config.yaml
num_key_value_heads: 3
head_dim: 64
attn_scale: 0.172
init: "uniform"
init_std_qkv: 0.0541
init_std_o: 0.011
learning_rate: 0.0119
lr_mult_o: 2.0
beta1: 0.9
dataset: "wikipedia_en"
Each number is 128 + 32 x the weight over the matrix's rms, rounded and kept within 0 to 255. Layers, rows and columns count from 0. Numbers have three digits each.

# layer 8 MLP down (transposed), 768x192, rms 0.098, rows 659-695, columns 0-191
151122170180165108222129132163113112196127061150126070101127141120117136119148161148151105150087193109151096112130120154107163093129095100086152111133114047139102135135175118169201130144123172095120142060102146166103149130154092136080110122123092103163169135095107121188128152153175104105141119103121147137138130096076119152126128096090154071123098106091098191096079093175132067075148124123184105192147117167078148118073137113129099131153086131171087135114148129128101117165157142127092139111146148126111152163165168096107141163175093148171087126136072130098105148098139106157
100175152141156021151160166130108113101118124108167123101165137078076116080133133147121159179131129182084141110130121101113113189075066085115132140145144147114093111110086119132151121154150138090164137116121109099121086161118098095095141149074081213147067116101103134149117123127138139021112152167158087157162109101159115137152092085102128172069096156116136110141109209161124120137101144095109163153138154187140056121078114130119202120190119131156169133068131191165158121105143118144186120109109164130083134125128112143143123118093145134151068138157160128179146130164138089160
111117165118087151131088160187150097113128159117096080179146105146091110092113127122198082142143174113116181141146102108122086131134132149126175134084148144077069121088079117108115055171096126111149101186127109109140167103135153186127097163167133104076138112123076103160155157101105099095137077134164154094138099179122158122078115105141068126137112108174152068125129101083123112143124135100092109124141089116125135094165103154093103106157083100135103088156099138179115157097169130121106124161113127151162079105135156160184154076141147169134117097208073073137118123166076120132
133178141182105113117134175123133136131129119168123197143119130116127139115086148024084125146154111146127172158060142141126151118123076073130149169099085117125109120161151107141084153131115163101142079123125141113155136080122139152056144121172107138110108167131126149196155103159082183117183130120149143082069129155137132146103206131166118067137130146141179147177166119117157168142090142105120130156088159141117077103152166143147147136135171137142089103135088142133091157132117156111108158145120136098142149146157083103116103107134131143129097147119116135153104160093128175121
132142099097150158145134200178133138169109132140142157132105153131121085126198159077135100164137017131157143130132065110144153118114068095154105110106077115091145148065152141096123118118117178102086125142170129185087121166106119225158103123163117155118138135138118138128148149139126119076132117113200043208114173174082109102146156168130075105090127132143151156148153116092122139085143046125132124114131157111104115209147186114153108134158176153175117121131107101128144171132090110149117104173124091135136090102092116101113099208162122149172139117186129124109145161130112159121
117123081136152161134167153126152173162086097148110065186144166160173098126113067073117077159102114198127099089143138185100155116134117181142146168126186098140151139090147123127146170134138087125142093122136143140142141111144182127078120088177120144112074145140059116146075188111080131137155108189185117155092098183166043097174106124117173136096168135136162157142131140136134120105098100137151139098175151137138082121117146121099126095158166112143186163109134141150141099176098122154147168157183150125143113119165138138135166154148153170170147143184143174118133104120109184108
080182114169090154122185108157081108187201159104110143124153119188177158146194090118118142161070121111130092119157137077109130150176129179083096183127142151120139112140079196080144140127097134141099112113139141151095129161165154121125168080141115080128148174128191157116083100087127109094127122090071165144127144093125096147147174165145087040080136127135106162084179072147112151172111090121116134148189138147159139141142132071136137175092142088115110138148054107152154155167103114076089116114149079166105086135118139115167107172137124162140127173108124142092138137123124132114
080141172144160112173076136097129122118118090125108195134110079143113165181143138177077099139136163111086136158109092162173077136140058106059168172145159122149096130157106122093109166120116169117108153140133127112133088162130109097079138145095087080110099151106076078176104087135126135172160112156170120136198183161118079149170153084175157190112148118162161158133080120128144125149151123135102108071105139131170158141125111124195147141109139123145127107107179117148158190115067122167133158185169126170129079071164125133113134156154108186115157096206159139084143160110122097103
185169130165136119139137118117182100126151119146111165125180161128130120102171124108101160129141127144121091109142147171162162162114118128154130124136171135131157109174160120169148108101085114164144099113188098083118146134154165184070146137119124080160153066142126157120119112128178156171080102103087096123110057097112108077170183101138130077112096118081155124152104145121130113113155142090119190116191153145164082132179072085140150139170088092180159123182098136173068170175086093074102149124171067169075138123129117110143179134092136140121120144124121172192124158095131177157
084161123126077128119091147167150147145150087170166159123088076107102104085115131146073118082126112176107159090129115101164181150124164182097136147123150140122147091145133127062159140169162188116175164123048146119102131054124168126114195117087161159156121103131105104157057110141124110150131161148165104150150219056166112146135170169145113129038122130147073143059165122130128120086105105139082136143144079172053080162141089099101101136126063146075086080144144139084128077107157138128154136190038117069128137134140181114079156137162101135170098181101174214132097084092070142174
166153167155128188138132109130145145118097121129118086140144083144137148175085173174164143084090167167174113164138083152156132164155104158116163083137136124095179154132110152114120135187133175096158097121110128147100132149143188146142133108137123111124131152147136113093171062162133158175162122085127174211136135091107170091120128133145130135072144125172128175151155169160096091124159178129146127123117190083098131166108135163080109133092139031166135091080146199071149108140086124152153130114112136082130077145185125150134128195148157145102124000144132121102072183125122165134
126100114103096158101094075071133154159077160116129065145172133086102122108103134114135163102154117156106094175177177151146174159103136094106074099174112141144100156206138090124145101117064149200112130155122144137131140159080136119140170134160156142132152112139179143167164195146107159140166156170088144153131088109156167125127141113178133051145111099107092126134131138097105121153151143096125172123139197074138132089165105125085159096087174140134120112188152191148131115144150186109128170084135075133064124149155112128128156156092174148106126070080089116189124149150124126147
115106058174088166131112167157135163095128115107129184108125113120125128138089161097117180159128057118148096096128141156143174059138163143154147165148163133166077142100091137125091147102150145148121110091153121057075144142054182155150030122185138188118129091142153147128131111140182137136194098179088149144063176153156087109126143130125173114118156116115095115133107147166138104159073160122154075185179145112105164125101077145091060155127137167073183134137139101124141184143127109149111164058097161141106142196087090174109156171117136095120173103136194093087136146109169133129
182111099178132110122159150127142131103176082196128129134157151152142130115151136098115124113126039152170140079089116097119176147149136119146099135155110073164055097156138130125095128123124147117129115122131076162066153072112093137124144161129118173150080123129135113117076171097102110110133147124112117138107184122124080155169170131114159046133151117111145135178123155141097097108205140179134095108127161115172077130137061107145167160144072145155129143096166104131159164132133140129138107120115116144142140204085163111184106112069177141105067118187123086124149127159156151175
124096165082143123151156096105136153175139113107121118077155117143178183145178059159126171063129126086063136098137132054110192071102090126157126096183196095148058157138082093143137082083147165137163053127140128135162128145138152189155188098144118026100047114135126152144145073150128108173109146179113098145155182145134164137114124093133045146157113086166182155120135140139123090133139149116102107102182074103150139137095134110139171132121110162141141139074114137074119203110101109182162154098099133121133126199199153152146102061132098114116129163131120193149112168118180116084
125071094094147167106115124097149159158165143061116107115128123110153139147143097109163135160157120187109139156108134152136150131156135205155092086120187139090118122105167132145122140116134152168161141129139075132104146131139153145125123101084098088098083141138112211217058076187184117246082131128102134106099147152146102106126147084165073119140126163115161147165163115098134155096125061113131120138159168072119107204143157147123093149104107114131186117141134158119131148173081129145090126082098120154175169152113145036111124106130093141087118068164121102104134142087164123149
128081142110102170135079048108037116137082167080078137081142108155137073168141148103148060120159055183137154125134020155080095038151173148105166095097127157100094109178142068145109092148108152112177156129105186126151173124147100165193126194056176097141162078138084129034115181139068073071138089081046118243092036089051139087087043128101131090145163124158144128166137078132136180223218091054091070131101080073098109131114173084123171132089138157147126117177164066131177121070164149065175167197251085142095122196127206168089139128177173116234111080052118010126159205086034061206
123073168092118096150165153179153155095101087160129109123088139079164078065197143080111174155116208134185119112115128079058117103124072157138188149210163120188112100123136109138164099175022141118098194165132132121164099137156139173155094115168097159140091108145054018047110113177126156125205137186135074114155111175156114086098177160200191134171180177168158122113134129107134115150143205194081109144144131158034170195125093169141088134104139087165184161192171146060106169153142102163112172075165193084101098133134121138171200132165119061140155042110109158125074086089178151087
112172113135089151107154133133158166143150128130123099164158129120088149084129131093130158116118178096127095174139145163117148167110143051149145104174094085122163133140137181131097085134135150077166108133156169176157151133103121123113133086081145108112087171174167147146106109136104176136163147163171177170092116153141097141153111114157080007100102092105169118116155154147073139101114141146156118141126107142078114082143131138172134127112125135161134131102122132138145155160118132103116148116150118106161099154099131123131127134140119085101097117131156128077105187145127160140
143116090118071108105089091107157169188120099072170144163130160123190114061116121145142093160163143168098140195133147104116119111118134099155141179183143125153155210126157090156106091091112119087145130090148133095096074112144131140184151158114122144125101180164231121136150155139133201120131075160134138106106156112139131127117089108083182081141177117136151145064110113094117115160127176161144126121115102134122138142152123103081104124130141144170137114121136160145116127060152122096143133075146150201144088161080123160153116129093088108138173192142120103127136156144152120121
099109093118135151207171102160180134147150117130114106191137181158138127103171135084155198183187159110122081069147161167108126131114163146192171130089089100071140074145134113118113086106150118157065125168148130185135105166118089102126177154116070126142133135154135148159160136078093155112129128135152154161157147132092140155082123099108186166148124121110167121187151131176122169140132174087141118148081167141169111107088200074139140173172129184147110181096124155061094171092098093117160088120109125119132133152115154182080105073157130092189145063175114143147139111157101159113
092168115100114109077113133107164085102155128151155149109176133135204164088151119130147086156116185134123110091168135133141192120077087159164141122129137055155101195103159127139116171118156088135136147122154129096135145151108082159173118182127137112054142131148147118138187183156100129139133179185161139139141164132125112132157159078121137145134154067124178180087094145137128175123117180104121122182108130137122109074101163204154131163100074116112163172197118150085100175126109152096127147158080116101141049090135142072158167133148112149153092131103152167117135160133144110161
096106117078161080109113137132155135115091092154195089138119100171165108145137119148091143064127137162179160160157133105150100107181134092128174115132172121159170181085180166162080126056087140118138133053142154107122128101087155123156164122134126150134092090154179132147144146082086140181155190169092099162115144115139163102129122148121161052170094123144147146150119132155137093139090109161181115178135099128090070132140089102119184113148090139148161126116194169136158109149116138087099121087127105146167113142166153156143167143151202093095157198125170113126179071198171130150
104108141149145176139135113105099134173163102091146133142083132187119148137171149103072138134064121154086120103157209153097131079133170051197184130181123118101118069111138140085117129091084115186148119129090116203150103080173140117099117092159072193182129142097110156139105121147109151160168125090147119138067141116161097137152168148087175136122080211077105110106155116178060175110128125099164156136123161075093138171139148086136137087116175133110181141142157125219103146182113130135142130087161177140159120111042074152128137164076098123147129112103115141111146121175190110142
143198175166137126098098062167099149162135060118142132122141148131162134130159121092148157164088132148082098164099114073085107130135126129110127164095107127142074137091148034180189101108098096109137127121127122169176143161110074144106112082105185130091153176133118151153154131139176134088175090125177152172104143127132158161125136105155176073186172138154128125124108166084103161091135156097120110078155121133125147089027108143168106124168139168138126137099203106108131160129156127100163157160074161101190129170150101144122121199156158094211198122102130128067124142089136107142
137091119122114127140073096136179144144114166112176132163099154229147150105120123127185093108081162184199109170039144072133118091109121177123120155136193118137123169180100159098078152125092106165094101180150172110126130071172095168118156141211146160162130114096153126122159104155090096095138090134093159178183108126176157138100191205104084082150124144113110163165129196093162128081087069080147083108148096120135147149127180130150079109170119220111130105109141145148118159112049158131089191132176062143104124130131134118115179112080083149122126122150135150145115144122125097127
117102183126161126109091102150123148109165104135117104136118110097167188175145098108161140110142170126120137160128119154157105081114101181104070081110154129093161148147180113119128126104064130164097090090082112163108110082074196128103107146061113145117102132131137103132145106142165152153133166129147094138105172167178131138149129049105144131172097107089117105139096135165157105156112123178105081108109229092119109157127152128116140136099134150101152171152066175101109156128156157188114146125109145082121123123153101156142164110096124127079115141100131091142141105120150098141
187158142092192099146152154172119160140085103076156157131108161114151099189106167121148165120093136152165043146173100069066149147159108174121154101110114109059143108133153103087147091119142129095076117132047081120171085123109134072125136085131120119107123167131079108121112117141138083152147120179108107152177122178126097156114081101070075084137110132137163142161120124129133147142071101086116164091108181077135064136110094088110110111135116129144159089074164147104092131127142162138169120175159135142108130118112152093143127111124125164138134156161171121119126113080150092064
112080161145105104108129119186132126153110123124102089146156157111122117145152150060129180112099255118140160094156132131151146128161183122159071138135170162122108112104136112099096109124081169126152129155157098103132095137137104130192131128119115132138157173101122122128078098150150097169198124067110104118132041116093111078083116142153091014120173137118115112111147141117148176121142103125149079100134107172146156156088122105144106100130111155059114087128133110100087170098124157133175072142130138140170125143150137110181132172119115107133180089118107121124087132085121136093
144176158116094126085162104159134155093113075064144095175103118147142069145212078131138163128093003157117061104149046112151106135073195116147116131167133119168138086085170155139121100183156128113101116166106109106104132123140194111164191096088108122106106113098178144131088112156156177178133072089130144117062088134108170136150097148106077218077103135084170153092153167081109143098155156141098133073141174087142142136152158165072125120141175064120151095123112101142115134152089164132113102171135138103171103146228164143161107126176136104087094152123122178104157063146197122177
131158158153111112173168135138150117159097073186111068166098138110104072073107173052205094176122069163117187114105135126147096047157117113154092086146033142116144170116181147127136160084140125136167121108105133096177116077147089113119109182091139077134107117098200101110120123098147134056147165102139105102128178111094151138123109162119104155125146165087135090114128089187173120053127128129139134118158191180155132159060097141111167115122124134152157120163156176113144197132097125164135169145135109105155130116091140068107136123131114155148161089013116133143155118089106125102
182114206120149158087140096145098128158119179125121081137097161162101106141110165092172097110119067113143083145159137158188224092101119137158154151091193127145102137142128109155140119110134085171119112113128140105147174102144095148179104134117141163097111145126132153175140191140149145192119194123118105136081130169154137133140117126195127019169123135183141148134156167123121143136148096123083121146159116112108107128166080099141182141079143134143183185140129136111098066118156125092142135085133114147126132199193157170119152159122120093159170067144118202118102104062143139161
131183124176154114086164174097147125130160139129126192093110127113095121167136178076134122062096211116161113152152140147117132101174114111134100117148100145158148113173091177184129182138146151085150100098148119133108122138167143117194148184102120147114129144082154149116152117124146125053135116148109178094141112147091117130097102153162183137126090154078148180112131141132116173116136133114124147133103078152074138147131079188134207154101133164101155138140101106117128144157112180149149160143101098153107101145124167134130106154170179164156111199154146101105141184082154112115
116103108109100058131088175106067125066073159128144120150133139143165154158141160127159124161076175132108168191147118179149127067154151153163077151092124142142117143155124117168106129104175197098138115183109176136147120050079112139142159149143087115161148147136133169152102175079149164123121083112159174136080130139103142112159164145155097218110104120126084206030126105141143122095103111185125124136124146105151165127136101203106116149120145123074095132113136121159158096084157094189044095118164118129105098135113122150121144130080151178085166183177184229126123107128181118107
153146165126098123180151156152116140112176123124088088106119131139113141099144127095146137139148210110135065128112129141138100079097119149191083149125116104150142135109132117108109119127105144104186156130113158149137107113049122123141131138115197166173156105149146118141110136135102089145082138102082105134121156158101163141148113141133144000120180107126183090161132139114118167111131052105104158095151092154126155168181130049143105114147106134171121139128060127132121109149118118109145117111163123180146115060154127108149100117129108130161141133123098153133129113138099154128
103107138120146135189156153154114119184128154121116077127103114154085129110085062154146129156129186138115099111174154156080147111161166122140113118097174110100216084111074139107130107129106160083131156083116085132128118105181121167129107112118125170090062136145101146080141111110077073153109096143182105056107108100137130095109160097139088120076118150152093175181090132147118141127153154139076136092141120140183093127133148107120108102115129090139112085139042164084163115147140111166141093107089097110120129135145108115161139166174119114085105098190137147137089143146104104075
129124137161122185143105142103104181074099150167176163154124083139117094114087107115138189157119151091087171127069070098112179156120115118134090239139087135187154125125129121173094105168095164171137203095127099151094140155125152126082188125063120182115123138124134070161124142190140152135148120099090140123152125212115112126159133134151148073057121190083144118129175106165114149119129140102075096169131156145089145184178098157130151075211058156147146214112135150152124125150171133140173118119128113119136139115152121115118126085175160131087128127096097116073116126149123145079
# layer 8 MLP up, 768x192, rms 0.178, rows 660-695, columns 0-191
162085102079134146108123078134165147090113128186083126134092186111154155160145115123103082089156106124147102154147113125121120120177094121164145110148127116119065102151212111110137094070175081135125156114138139087106115097088156133154099148115128131134158100091152074141101104120103095193104086137111101088038091119132143115085087124170166172169114124113115143098089130141114151111117112131136055150127154071091160147135149077159100162120110137138073159141129153127074151150117130128120109181209163105183133144112115121194183123122142150085083102134159127184096144067148144141
121117136172134151133130107106092152116127124139166145131104165134147112119104146169106138124146185138140050133152108093130172079149127085149113122173123097118194060121069082146108178168156138122121108063157165108201096129092130098147109186070122149125131103119160126131134150129143177179131149103123098143099091138181190089108084062113167168145190103150131084122122132111068138120102134155130160097080128110147138147080119115147138168112166074162133126131079124113122140184113118185189130148124146125108121158174149109070137112190074117085156106157120007115146130110142140115
133143094099171113140133166132126073123098128126168116098143132148131122157163121191107162128141083113107128121148120126130088129162149140140104123138182168118121120117166166125161121101150115131145195142114151147140080223152098109201117084133130154101118111112138133138060176125186092174153137125051090135152095122100140107137067158091134085179120111117088147122083139108124081128127124132115056113152142080193166169090093158109105115159116155100135173158146127101136160087065093108144120213139099177146120148170097112132140136153103152119159179092116161107148141128066095151
119155140135117180169091132179145159125146128159122120195134143074084123109100113109106094128108142142213119127073151081162137169119107063085091145127125147140157166132135129172174107162075110133169130183153122104127116143142151119088161189190124128150166108114165086154159121073112144142014142176111093108148206147138171086074228162151091130051113135084092028133090124179101105094085048172123126017145144099104099144137147131145118122103122129145136160137145137126133097139097172172179080183104096157114142102136116115179132153104100120079128157165150134127084086111198116109
064120132158131166155113148173126177173109203125106150127169128077121172131167140159096153112120083111123136164137135075120178143173085115128088129132079156117151157119164129128117104150142184206084150152131153119203134154163048130123093202130115152154093102132111045147147146141142132106173142137113170155146060145051106111099083078102121126170141060123126140206101104105172119113140208149121141135154155114197122114129144140119113126117124112131152111131157135149157118143200173144194127091134107181087119153125116078123071175179079102131122126099121176117142148104084114092
158058105130171106116120151117106103141092130119125089171139107129131133077119183151139105135130063141105112146084132188114159106151100075131106117145123135122113113127128154163086114165099121201111099140160133165125160090120096106202091104110158107137111121166116128144130141094105161121188160190167118121123093123165112154149052100114149128143169147173115112134142116074147151111121151153111154103089197155138149095118144145083164134113066183133131104136093166119133095099078148185111120102144156056162171105080207132086129095216135095138110148174107084140070139155163154151
122178126069121174133116156128155193119135142117104127115137189136137030112167160142081151171135132100155121192079147165125143133148139119184111162134123153104100188089121164157152119108153117109126103116144162106129153138181106091111146132132127092115076130135153135091198096127116160168158151076194087180097124125128133163088086062169141195137093161047167167132050155143131154111136069162173143197118118156101130166135113155092112105144087133171129152104102106116102091180093170100099119156132135125110069129113109101058159097090082151120100172125180111102174158134128141111
124080166155064084101087060124123114159169149084086146163126190100108142155080100048133138165153128101154140101137102083094080069150010095124145153144162134144121166163088138153124148161137130142116222068175089158093090148079135074138125099137133162166123173133114072183137162146150124145142143163129142169101173115123074148127093113117107132078110134138135129115107113126145117133101106095112127089095126087186161175136095094087103080150177184152092055120188115112147135082185114202150093114114119081173139107168147168130158066151129161094116225128105134105162146112110121163
106112149092140096161169138122129102170136115106119108125112111102116056111097179111063158107101134093159082097139132135132104112126123125128138138163153166085095156153094145152101149114113120112149179124137132107140165152171142060141108147113157127115093152159110111087130145027099127139092161136126087146128169172124178134141130092131157055122066084132113191133149142119196137117114159074080128072114143119166083169109113131137104150116139086152141114210178127149088160123139126155139146128149183161151115132087153078206148175057119090208123123157122109133112080190096151061
147143135115123097104063145111196114128120123118118101046161141117082147108056108113150126099174090161131122103050094162090142097170140160121157129123123075152236135129117111147070133119129131074127160117115145121148119134134156098079077157144173112153108165099166097113102176164089090124116182181086077099148097177138102086123120124089093126120079149062097124086144132075119111127121064112128133108099095135198185117168095146154138177124109143139150152172157147087125189123102119210123105080108100153083152182113119103081138163101122129139141107140189116163122074126170099060
145085185124134161180201151130063154115163166112112151147117130099137100107071120181152100157117089077041168122166133119081146133120165112152112117179115113110128078120126102143121114109078095136203168129127128093165093143109127126142103144136161145171080155155105152137114177106106147152142153176103159131120191164117148175170151176095114130166150144091151137124112115108190091144139128182111153158048102174113115149134131114100156143137105147105139116165156107137035144128098164130133127152138157137114169066137135097172107065118136109102154081117156126136170134080103164147
124153170214182095142103091087132135164103161108136066090131191149098128062128101138160123110085119135150148123160164124125101191142107120173069113098105095124132125169098135117069115114153167080095113065124184136149146142158131152110154139159135111169127176163136143144153141183137166139147125119145118175116102162112128139083063070154075103040065085107135094089080122155128145134134079081121178109128122170115106110098139120221170137186110155132056165144167124138097165129141073141081159100133094109128123102142099119166187169136139093113056097179155163130163137123054177168
180145142136133139124114121140123196140144213097136123114153161162124157144143147178121156117120132163049138195168100166112131081073113146117125183084097085087129112133026154082104108159109111145118139110169132093178097147102145135065157164168158090155166099127102146157159099169165089105129112168164147057152135160101098154160125105159126122116097152171084111087151169111093150175145099087090101097098092206143148063137148093076085059184133132147092164092121118102153115068107079122149103150095134167081121122155111061107121167131101168081151174085062102138139133084136111147
155156177111100146085101126055196112126089152131115136145113173091150169058113118091154123089124115045086174173140111134115163073123115158123108160155196125174148096118071164094233080105158123138132086159174142057185141161157175119076146134171152166107123150124162117114100128181131125147084158136117110124162162166147135104087125060143100107069107142160142101136175109145102181174167149038140068124130162051111153082128155068119172174123124169145096171176091088130069199067109143168129154061108180123134085137125141100115115125089152143077111153103151095165039076156114151138
146141134114108087111139146136129038161085086177169152190127101153115114084119173191161131158129108089090159136079151129158114177118093069099143163169115154131144150123121128086130143095134095112092108099109176109113146146140119126100125089175148127165140108098134089118149168127127157091103133123143088090145110108132129122099127110059147094127144104163093118090069145137126173146112147069089160149090139136141167068075096191097170106121123137135097140148061104180126158060151100141131205193212106100093131107119141192106150181120144098150170148145122115145139110173124177148
139126198137068145136118099143169131182150118136129128103105111107073150166159162074132106115200080162140198162139118162114118098127165074137169105062052159088114086193088166157170150083169083118121034104163184058067142055139201154203085174043187132176163141119107129137078111093102094085134125081089173149135105079117076127075110115153098145157086078131108119105085112085101072145109128142105118137123157140104127081051120090099150124083086130111159128134174027027145183162122134101122081145177140197143138186062144039097083134181143140101146163137101099108135170164062137095
092116097157142169138107124170144117098130134143094097156110163117105100118139170131141067163112124121084136141129130105141145139089122110115096095159140140100083107104137107170097141127133050113136151127132129118171098132134196151148082094156195184141086103108112100152082125198126098157186140123137163137082102105100079118091136111198174155154102145127143071117118102083177126160166157065156113107083135146100140124143133127170132119075134115126127193141134067071119135134078080117100125149154131110106126102140164092128153149158146106093113138170125097117098166079085172138
099122167147125147118128112165119096111115144078123185084148189094157162107145144124124162141131134133172178101148150121120136080170131139094201106156113205125114059113145118158125147103108115175096147100192149120083073132112114144108142129129180111151174123123126133126076162066184082153133104113109072114123153065146056128119144162106116097175135155156127174157093131081104061185137116126117148132108155123086136099054106072109148149170102116140163099123127120077107226121191130171140110164130220159121143133133112135108061151113126139136177148156146140134170127131117136112
093110168169184145120137224164090078155143138158109097151081093133082160111154155117087102169133102157114150173163151121120147104133115096131061095163190101175110053084093144132116099168092104141115162143176167190133197108121147185135085072090144157104193150095083135150134093101139115106178083083098113119184109068184071073142181143138080127174095208134175138115113105111168154093134109083115105164160113119126098128075138118120155111132109117109135126139183110136143120076190159099153087162115127125105143140130142066141115112141177083090076135094145107158101125044068085167
129084137099095108148133115113178156108089194127099082085136145164122166152174155161152102156145146079078103091102116131085066154125130145159149091125097152148118083077099075076109125078135164135085113107162096139126178137131148142164154184167153181191141192104137147144073130122165129121118089137152093045118140117208137142102065115147081134066161145125172086138133149190131157131127113103099145154074191169118153131116123043088186132132140147163084146165137099086083116165113143130133079144161170147188116124160131131061167117172118086101192144138130134140135070182098183106
159103135166101111113109173139140125130119161110113108178149135141106180140126100179156119095140159119104089132201100113137075155148129152125082084107094159104112197143138107081083166141127152130112111090112180128101171146172143123063109183177119115155196165115103108170077075104176131135076113075056127136117109110166097169101160156167139097104113155147117112119129200105116132133189119161133192155117155115182085141124097147150075130136093116123145142174122174166149117138122153157166148173112118096137158105111154158128095161135158125127112102168111124170131089168110075088
129118102123133055186094085157067152145139071097137100113122169075114157125101142219154067108138153090186172135120137154134046105164105098150129132137086140136154132186141089102125123075135119160083128166092160142111107136125127144094079113100114115138183152118096150171111169111111089070099139099141146131097098079141054099162072159139099082129084143066152158089113162148200135138088096148082160220143103108164196116119152116172132136174136182079135151148142140143127124086133122174153147100085070100141135138149158092114176153140164109128118106105115124136158146112129110086
160135135131172142152064085121158138138190202127092173068166130130106121087124120202097127122152155107118100120171113147167157070039091095178141067095080149137123141176079119141114151172129182099120126130146157159142099117222099101142140099162075104141083114081083107103109067177153126100092079161112104143181140119096061135096127127120127152124083135095168109171167100147138148136078143122130150127096155124109159121134177141113108122145165136140077112152117096194140102140166168142191100105154151152081166195098154163173117100153111142121136202129102154127142130092133105199
107100132120099112146183131147099138101112122138144107134171137142103165114103101182167133108180156175093108138208096172124107126158139104097168089153105109170187133186149173107092126115135120158172144133123117108128161126107186104119060116150143138164117205111080166213120152127116098073134169119148173105144114136112163161144116106118144188108123163097144068168121164115107161114145128207144185066122136135107121128160138145134121125149119129158122135127151078138134121145152118144132137107110119154171166129112132142209075079055161148090166117080137176130112114082159072162
126135120153144094143097135119102110157142101190138185087115141158122115087121049121161035114125144156172180106117177158082145139124148126155131137123148121041121124255100179194147145138150115164146167123130129076100137106178122112091085155148137154179167113098170165157152158100126082175137168130110150117103124077135117131131137181065159127119098133141137142106167144086123138153168082097075132104145091128141119178126121124149101071121057135126139140103180197173130148164137131227106067138113105126189182132127144095129158197086104182156172162098197154125134105127151127137
167102136134086111152161150071132105106156174146162142133158182185069078161186167158127105164132063129137092136121136134130163122137121132079129135104067105146100141107088135077108136139190106150121139107173139153087143165166107136163130096148134144163119123115098144136114112134078073117129120150121142118181088114122077106142093116116088151081152169086129148127170128098116117141110139144163128139092058148165119064157150144118109161140114098136127109102115146179135126087095105105133092145170078182083126117120116154135157134126106139184129127154163129139132140149100156083
149130112154133215137090112092129135118162111094133141208125086088101080113119140091137166106120077173080177217154113168166143097074129044159129129163096151168152132129155144147096168100171115124130167145065140109181103139175066118128129060137095152134196169127071134125152118215100171099159084059164104193147098065220103077177104113096110134120102134180153171150089156093142154169173134170109165124144122129085157134150107134116171099114114131137102141156120105106238102111094136140123138085108145152108106165133103104120119156140092100133119102127141123111151184151133146117
137162107128134147169071091116137163131165117100162081125114122096097164177125099116158080129108131124114180152144118118120104129145103080172090151129178114138082184127135126119050165070122137165117076164127153050163161143144162133152186133104132146154161058125134129142092101099095143135156061080119123114132158148089117077160143172114087149127128096099128185131173135113176117112111111154138118151165114149122119155121086102149201157114126154122143130105113141095100139172117170058179168094146072130121158099125145115127130123144131100105101128153104183113096059132094107152
139146158073131152142214088101080111174156227142081080127147067095122118137098164120090181145126123146101158152158088133186147122150145151174080109108132099124170078123120146130104123170132159082126075062106142136090084175136165151155174098101157118112093095199123111134119062163199123086142068102125132094154105192159096120112129164133243159120104140171119089125170142089098144058131140138089193135103101109103116142155078125090170166145079124126128078120131091148087152149107113154058159157109175160112093112135149078102120159108096110092153173111085087149118137141137151166
133136083143131093112118096108111068070156131163125156137168109144085056091137088091132108152078151157134146171141103141164153170100141085184057118118162183095140106069163125168111164136183128173149142126134117108089195097168077112098101142107130098117109109173144142122084141158075082151149101097145159098131156118108182150125128128096127189129140128149140097120123122072084175155117151069089196110110088160145122169101079122134133105150089115179108138137110131108149169100146119098132150180089102149143136105034119099174095132064171113149125124048060128087144144091199136174
098170100175124159186113129121091152134121113100101153155180144147087145174139151154076110097125095142147107171080206128129130149079096193132054165130193187133110131086126155131130184169147122160127104115131116158126135152201177080104099143108110107176151133178083139091117149165114084160130169078143122163113112135023108093103134166123148094158110120040120066155104119180163162131080157069140138084104181160130167137135125148093143119152190124139123135102156103153193110082128119096174142122126167120112115090121155094085113138111131127091073085127152143125162142154141132157
099107112115149173152131139111103133102167192048159101161167106143120162133183135130094171134056129145160169183195107132123118125145099156171092107126101086151126089088145138059092115142143116136158114155126132158157123174138086157108129135116186094140148128160141091109136151093111155169132181087096099164155119105107111053115107151145115124092136189121089110117159149077137074154134055115081168091184126089118108140131173144093116147149154187148164170202158108172193119140109122074105089117128121057149103085163140097152128118072146159120123128110119161140098115140073170157
105138123124104187154103167130071166096103105125135153129084185119079102172140128124139078184105172126124097185180134126093205126172092121129111140078136151143157130108135144183127132121129161108115110158119191140157130089105107140177122112191144145119156147118145140090146147065134118152157087099094140154152153196114096163170169141122110189091113152168190144100158138139175142165126169148119136140127082174172129208155162092102124154122131160115118122160142091101142105096085088149132099109148149139169138113124142135102136131075135109156043136130131128118190154157157141173
140113180163136125116069076077116158160102082159110102126117223179130172070062130090152110142153179105126152105129160130152090126188129179142135126154097076088096137138139127129132153064111142078145104120149129095089091151080093134164093121114162111103168119074171151135105119110133067127141126085127144137106096154100169100138080152128134140102108151147100142117130180071115144094094180103144097100144135112163126120142107108151110122094175144117095134095104073164089055122155159161125139134168110106056106075091109119142167065114135178182153145103103171150139140114130142173
175129143203171046054139086096121126050134122106106146119124143131118136183057122096163155105164102111151162121168113133084068128118118161077158107177078095094151101146138168187109085122118111098089132136083120144094135145120156197129101127165185155155129120140117167169087106096115162150119141132114210140095146155130123133115120157136140107156150095074166118111100069070095145135173111188129126175066087164170129062120118145178119106113127130129138155151108139109104150149116123116159092097137166096128127171052165132128106129138134099101059155110125111137161133116143160107
088113122108119130165162141145177127142195093152111094116111181112152159157125165110119128084136069117128122105251193173115119148121129099173167116151125113067132115132157153140119120084150086078156101108136147144136110117151111103151096123162123104125193100136131079125119121064135153142114082171163150123161093055152119111053138151116127141147163072130142067128130140111129142143131121132132176115136132155125130114085130072130084172070155120128118130133140148117092119132102112126107133144130162098133188139138160145097139124124110087082102121153162093151123107116124084141